python train.py --num_hidden_layers=19 --hidden_size=192 --num_attention_heads=3 --num_key_value_heads=1 --head_dim=64 --intermediate_size=768 --vocab_size=8192 --hidden_act="relu" --norm="rmsnorm" --norm_place="pre" --norm_eps=1e-05 --positions="rope" --rope_theta=10000.0 --rope_fraction=1.0 --qk_norm=false --attn_scale=0.125 --bias="none" --tie_word_embeddings=false --parallel_block=false --init="normal" --init_std_qkv=0.0371 --init_std_o=0.0 --init_std_up=0.0371 --init_std_down=0.0 --optimizer="soap_variant" --learning_rate=0.00626 --beta1=0.95 --beta2=0.95 --weight_decay=0.052 --lr_head=0.00997 --max_grad_norm=1.0 --warmup_steps=200 --schedule="wsd" --decay_fraction=0.675 --decay_shape="sqrt" --final_lr_fraction=0.0 --batch_tokens=131072 --max_seq_len=512 --doc_mask=true --train_tokens=715800000 --max_steps=5462 --dataset="wikipedia_en"
Each number is 128 + 32 x the weight over its row's rms, rounded and kept within 0 to 255. Layers, rows and columns count from 0. The size above them is the row's rms in percent of the matrix's.

# layer 8 MLP up, 768x192, rms 0.17, rows 585-616, columns 48-95
size [103 109 105  97 100  97  98 100 102  93 103 102  91  95  96  98  94  94 116 106  94  98 104  93  91 101 107 104 107 104 110  92]
[[174 134 188 133 179  91 112 162 151 110 111 113  99  76 102 154 127 152 143  84 135 107 135 107 197 142 143 113 151 128 112 111 156 159  93 150 114 123 148 197 136 145 129 139 107 139  78 148]
 [172 125 122  70 130 111 108 144 167 134 123 148  91 119  91 119  96 163 171 117 144 165  79 155 145 129  97 139 146 131 126 126 152 168 165  92 165 142  74 219 130 109 148 153 136 167 101 126]
 [142 128 131 138 164 128  78 182  89 135 164 136 115 116 136  94 132 106 196 160 184 185 173 114 162 142 111  52 120 131 104 162 150  67 126  60 118  95 116 140 109 141  88  83 117 162 172 144]
 [109 129 124 124 137  71 162 152 133 155 121 134 124 135 143 123 195 144 124 127 101 195 116 156 154 140 126 140  89  68 122  86 171  94 118  78 138 170 135 189  56 104 142 154 144 139  99 116]
 [137 185  43 169 134 151  98 109 136 101 179  82 126  88  58  93 167  72  80  69 157 167  92 148 126 159 118 115 166 111 154 111 150 146 160 103 109 102 175 124 109 123  91 148  99 166 106  90]
 [130  58 130 125 186 138 191 133 140 118 147 127 121 122 146 111  71 124 150 111 106  96 136 119 133 145 126 140 161  94 111 127 103  84 118 194 143  36  59  70 120 154 110 157 145 154  97 120]
 [103  99 153 174  82  89 106 184 109  79 126 129 135 164  99 171  50 151 139  90 111 114  96 167 115 126  96 147 100 105 103 125 100  93 159 110 139 133 160 171 119 179 132  99 180  90  88  82]
 [ 84 110 175 120 159 100 177 153  75 121 154 112  71 146 132 133 164 112 150 116 116 148 135 133 142 166 127 202 102 103 136 104 130 148 122 162  91  88 180 108 114 151  93 169 120 148 149 106]
 [101 131 101 132  89 147  77 141 119 127  83 169 140 110 157 172 113 128 103 163  80 127 118 171 114 131 138 163 114 132  80 137 188 124 142  98 206 147  91 116 168 141 125 132 135 141 125 126]
 [118 147 136  77 137 107 113  80 129 146 121 185 103 133  91  75 104 154 116  99 130 118 130 133  85 174 162 137 139  98 158 130 104 156 191 107 102 169 105 141  99 136 104 158  96 190 171  77]
 [106 118 114 152 178 181  83 117 159  85 116 129 113 113 100 119 141 134 178 110 161 122  92  68 156  81  94 135 174 163 117 141 125 132 167 126 131 129 184 125  92 160 144 134  88 143 170  87]
 [136 157 137  84 125  98  59 157 195 135 108 209  98 152  72 127 105 102 114  81 150  96 155 135  82 132  99 131 128 133 128 164  92 114 116 148 124 157 188 186  96 140 147 100 125 103 131 159]
 [ 89 100  90 131 135 168 140 134 112 198 131 164  92  73 107 178 126 198 101 197 139 113  91  98 102 145  98  92  89 113 100 148 146 175 166 112 165 161 123 117 153  89 108 129 206 141 114  86]
 [144 151 102 159 118 116  86 136 133  89 142 145 157  86 115 100 196 119 128  86 150 169 155  96 163 120 182 136 148 123 111 128 138 150 135 164 127 108 134 147 152  72 192 133 134 160 164 173]
 [158 126 126 131 130 171 122 167  33 154  96 187 152 129 138 143 130 108 140 138 120  95 137 110 111 135 100 109 162 169 158 148 131 186 132 111 103 125 104  56  78 136  32 103 150 166 156 137]
 [153 148 106 126 118  74 132 144 119  84 151 106 104 155 118 175 106  83 148 115 159 105 100 120 195 134  87  72 123 112 113 111 104  90 173  85  91 146 100 183 126 105 141 151 108 199 111 143]
 [161 136 148 144  87  89 130  91 125 144 158 110 141 175 171 132 160  97 150 188 124  53 116 147 160 123 125 152 133 159 117 134 133 102 167  96  78 148 137 160 142  99 143 107 173 140 118 196]
 [144  79 106 150 147 119  87 163 127 151 123 168 150 110 118 136 167 105 132 148 144  66 157 127  99 107  93 112 184 119 173 125  93 134 174 170 103 152 118 135 112 142 105 138 146 105 146 145]
 [171  92 139  85 127 146 118 137 154  72 156  82 126 102  94 125 136 146 124 140 159 113 160  80 118 150 130 119 119 164 133 120 141 138 163 130 143 109  91 176 106 130 123  82 128 118 169 128]
 [109 119 143  80 151 132 119 123 156 128 161  66  67 126 111  97 120 133 114 145 151  82 101 107 147 125 135 145 124 137 133 119 125  78 156  94 102  94 117 215 139 153 174 149 143 149 134 131]
 [127 130 124 183 149 123 159 124 166 142  58 121 116 130 143  79 139 114 174 158  86  82 101 163 135 134 138 166 159 123 161 117  85  99  87  67  68 122 113 112 156 141 102 118 129 136 148  99]
 [116 129  70 116  91 122  93 137 120 167 149 212 152 102 145 173  88 120  99 181 159  77  88 110 146 129 159 190  99  97 119 135 174 101 120  93 133 122 102 166 134 148 162  63  62 129 177 134]
 [118 151 150 154 116 110 147 190 106 104 164 138 150  98 142  95 162 126 136  72 114 121 200 152 134 132 144 113 105 124  89  83  69 165 137  85 108 211 146 117 107 104 131  32 162 156  97 150]
 [138  99 136  82  77 137 129 142 170 117 141 106 110  78  78 163  97 113 119 127 196  90 107 173 139  95 140 142 112 131 162 135 171 125 131 145  94 113 127 135 143 100 165 137 133 168  98 111]
 [141 101 148 145 164 152 106 114 102 168 167 121  89 169 110 114 164  87 129 132 144 126 123 130 139 171 125 185 125 204 121  65 137 143 120  69  95 122 171 169 127 120  69 133 150 200  91  75]
 [163  95  81 127 197 115 115 124 118 103 139 118 154 143 117 130 173 112 122 177 102 144 177 117 154 162  79  69 153 131 124  83 139 106 117 152 122  63 162  73  90 116 134 152 182 191 157 178]
 [ 91 159 108 109 190  63  86 125 113 133 197 171  84 140 143 124 170  95 106 141  99 134 203  87 155 170 113  88 120  72 141 164 167 119 151 125 160 110 124 105 143 123 134 130 132 182 145 146]
 [113  77 142  86  73 105 112 136 141 141 139 137 186 106 187  82 164 159 117  75 137 125 120 129 118 148  61 157 109 112 105 135 127 181 136 102 122 131 139 154 120 106 139 144 160 106 163  74]
 [100 161  89 173 124 176 107 101 135  82  82 108 103 125  92 151  54  89 128 178  88 146 161  91 149 173 133  66 128 110  94 119 185  66 103 112 112 112  97 111 146 180  89 150 173 182 139 116]
 [158  96 141  87 116 124 155 141  96 127 158 114  64 115 134 140 152 125 152 136 157 157 128 117 112 126 127 105 167 161 146 162 141  87 162 151  83 150 108  24 128 180 144 138 133 103 133 138]
 [116 139 137 141 156 123 156 163 133 116 157 134  73 145 135 132 110 113 151 130 120 168 128 145 143 114 103  43 150 142 156 155 125 104 168 100 133  93 114 142 108 132 111  81 117 118 116 121]
 [151 201 146 165 121 100 133 150 138 137 174  98 103  97 165 167 140 134 187  74  72  87 195 189 104 125 127 127 159  84 109  85 131  57 161 102 114 152 107  77 131 118  99 122 123 124 141  91]]
# layer 8 MLP down (transposed), 768x192, rms 0.17, rows 585-616, columns 48-95
size [103 100 107  90  87  98 100 103 102  97 114  97  86  96  99 101 100  98 100  99  87  85 124  87  99  95  92 119 119  87  96 104]
[[105 120 131 116  82 121 155 182  80 176 145  95  86 132 152 139  90 175 111 114 164  90 100 109 150  77 147 151 142 130 137 164 157 102 115 102 164 102 177 221 141 172  93 108 122 131  99 134]
 [ 76 104  73 103 152 103 100 137 110 139 111 116  86 135 142 130 114  85 120  87 153 155 178 114 124 130 145 118 104 176 116 102  66  77 127  89  69 122 129  73 160  53 175 141 152 119  78 124]
 [ 85 139 121 112 158  84 104 131 135 130 100  48  85 149  73  91  81 123 167 112 201 147 121  64 173 155 200  67 132 161 148 123 111 178  72  88 149 116 132 153 109 109 121 172  98 132 118 140]
 [123 121  95 141 105 112 108 101 145 102 132  84 155 160 124 134 129 137  65 167 102 132 161 116 116 102 127 159 109  87 133  88 147 117 119 123 107 111 117 206 157 111  98  59 128 168 150  91]
 [152  79 149 151 142 144 116 124 118 131  95 148 152 134 185 208  96 166 156 131 100 179 167  98 170 122 167 119  94  84  92  97 148 178 103 185 121 143  54 148 110 143  81  68 170 120 131 150]
 [ 84 170 157 101 133  42 126  89 144 123 121 122  64 160 130 196 140  89 178 196 166 140  90  92 109 178 139 145 125 112 177 111 119 150  95 123 160  94 118  90  74 111  97  82 170 149 139 137]
 [173 125  98 101 109 156  92  86 127 163 119 126 105 111 162  93 148 120 165 179 184 137 177 133 149 149 112 104 168 126 141 123 113 167 111 188 163  88 148 114 136 155 123 111 102 117 139 198]
 [110 154  72  92 162 135 109 121 131 182  73  90 121 131 128  71  72 186 174  59  88 118 107 163 111 125  97 135 102 139 148  64  43 127  78 171 103 127 143 129 115 121 122 134 156 162  84  80]
 [186  64 112 140 162 123 189 182 106 194 160 153  80 126 120  55 115  94 185  95 153 113 170 142 134  86 159 122 130 122  90 128  83 141 137  77 160 119 173 111 135 171 151  92  96  81 103 136]
 [128  91 103 126 114 108  84 171 153  91 135 139 116 137 138 135 110 127  89 131  67 161 178 115 130 132 131 107 137  63  82 146 112 174  72 148  42 104 182 121 128 191 101  87 100 135 144 150]
 [134 146 116 134 198 110 113 149 134 127 141 140  69 121 135 101 148 105  77 143  74 102 123  81 105  91  95 138 157 182 173 120 122 103 183 118  88 135 143 103 117 134 105  98 129 173 161 130]
 [117 131 166 114 156 130 157 107 106 157 125 148 120 138 202 167 140 116 145  85  93 175 158  78 124 114  84 149 168 173 135 152 174 155 109 160 147 178 138 109 102 162 118 100 152 163 111 125]
 [194 117 158 112 136 103 165 140 118  93 153  87 164 136 153  88 130 106 125 153 133 165 183 115 100 134 136 140 162 109 144 103  87  73  84 173 147 133 153  95  97  98 213 121 121  58 101 131]
 [130 117 151 132 128 177 146 132 120 124 179  96 188 177 128  73  89 103  97 114 133 125 141 137 152  63 178  90  92 101  76  56 109 107 147 120  71 131 110 146 119 139  83 143 122 109 146 141]
 [141  99 148 139 171 114 129 116  81  29 118 101 151  89  64 156  46  75 113 142 143 127 139 142 157 153 189  91  84 165 187 118 168  78  64  72 156 103  88 140 130 152 108 135 135 123  86  86]
 [142  98 100 145  85  75 107 135  66  65 111  99 162 113 106 128 131 104 136 123 128  50 114 142 133  59 130 119 124 148 109 125 132 175  57  94 136 137 100 129 122 142 159 122 166 147 127 140]
 [178 213 119 144 156 114  90 129 143 136 101 172 139 129 150 153 153 144  82  77 151  99 149 150 103 104  90 153 112 145 121  97 151 109 154 108  60 113 129  90 135 144 131  71  79 202 157 163]
 [127 118 153  68 170 135 145  95 128 171  67 132 114 144 138 138 136 172 129 142 124 158 156 121 147  88  90 107 103 145 113 123 183  83  94 114 160  85  97  89 214 115 138 120 136 128 102 107]
 [153 154 126 129 120  93 135 132 133 100 183 129 153  57 142 106 142  99  94 161 104 104  89 125 130 130 186 116 125 102 185 160 160 108  65 165 112 141 101 111 174 178  91  83 203 111 130 101]
 [103 157 119 150 148 161 136 154 141  93 121 134  96  92 116 166 122 145 174 124  76 183 189 153  83  90 155 160 126 129 157 119 119 136 141  89  93  60  97 123 124  47 114 143 142 123 125  84]
 [107 158 150 103  68 138 167 152  73 160 144  87  79 155  94 121 127 176  75 124  70  97 173 134 101 160 147  85  87 175  99 156 135 121 143 165 147 169 140 116 131 122 141 121 105 133 114 175]
 [ 81 142 138 174  98  71 144 151 166 131 173  65 109 148 174 116 153 115 175  84 147 126 171 153 145  92 188 108 133 158 142 134 116 121 192 136 118  57 102 114 119 145 126 129 204 127 170 157]
 [109  98 118 149 109 179  90 124 122  98  63  94 124 133 125  88 124  34 129 126 166  94 120 100 201 105  91 151 120  92 120 143  84 142 104 101 169 174 121 113 113 119 135  90 173 126 118 146]
 [101  91  99  69 131 144 115  88  88 103 132 137 162 160 143 101 152  86 145  85 171  92 170 102 125 150 153 179 211  98 124  68  90 161 166 137 119 160  88 115  71 162 102 100 136 143  97  83]
 [176  86 135 145 110 109  96 113 166 167  98 114 137  86 146 187 100 140  92 150 127 158 167 145 100  98 123  85 166 148 104  87  96 100 201  79 125 126 130 113 135 107 165 137  86 138 139 131]
 [100 131 150 103 131 146 172 150 139  93  48 130 150  74  94 101 112  81 149 143 182 182 127 108 111 138  59 142 124 153 127 145 114  82 100 149 142 154  95 125 121  88 164 122 160 145 195 110]
 [ 74 133 104 121  93 145 129 116 102  55 118 135 123  68 165 142 129  95 171 131 161 141 152 132 116 125 124 123 157 169 127 119 120 161  90  89 186 197 153  99 155  99 128 150 132 132  99  96]
 [105 161 178 108 147 125 137 100  97 123 112 106  93 172 168 145 144 121 189 136 149 179 185 128 161 146 151  80 126  54 134 163 113 139 137  99 109 153 105  97 122 114 148  78 140 154 101 155]
 [ 85 118  61 163 124 143  83 187 170 130 134 125 149  94 117 109 153 144 145 135 159 194  99 104 110 105 140 164 121 135 108  87 137 123 127 173 109 139 168 162 146 119 166 124 119  63  99 125]
 [164 147 129 131  77  97 160 117 105 181 114 111 113 149 134 132  89 112  68 106 132 117 131 147 123  99 147 155  78 101  97 166  81 174 173  75 134 194 151 143 128 180 159 100  75  85 137 159]
 [131  87 109 142 126 174 126 170 167 144 134  87 136 149 118 126 146 160  92 153  49 144  78 166 124 163 101 149 112  95  90 135 110  91 179 141  91 142 119 109 172  85 151  67  99 135 126 132]
 [ 95 123 135 132 136  88  76 116 151 127 110  67 154 102 107 134 133 171  74 108  78 156 129 128 112 158 106 115 129 136 176 108 110 133 114 112 151 120 133 133 105 141 191  94 216 188 137 148]]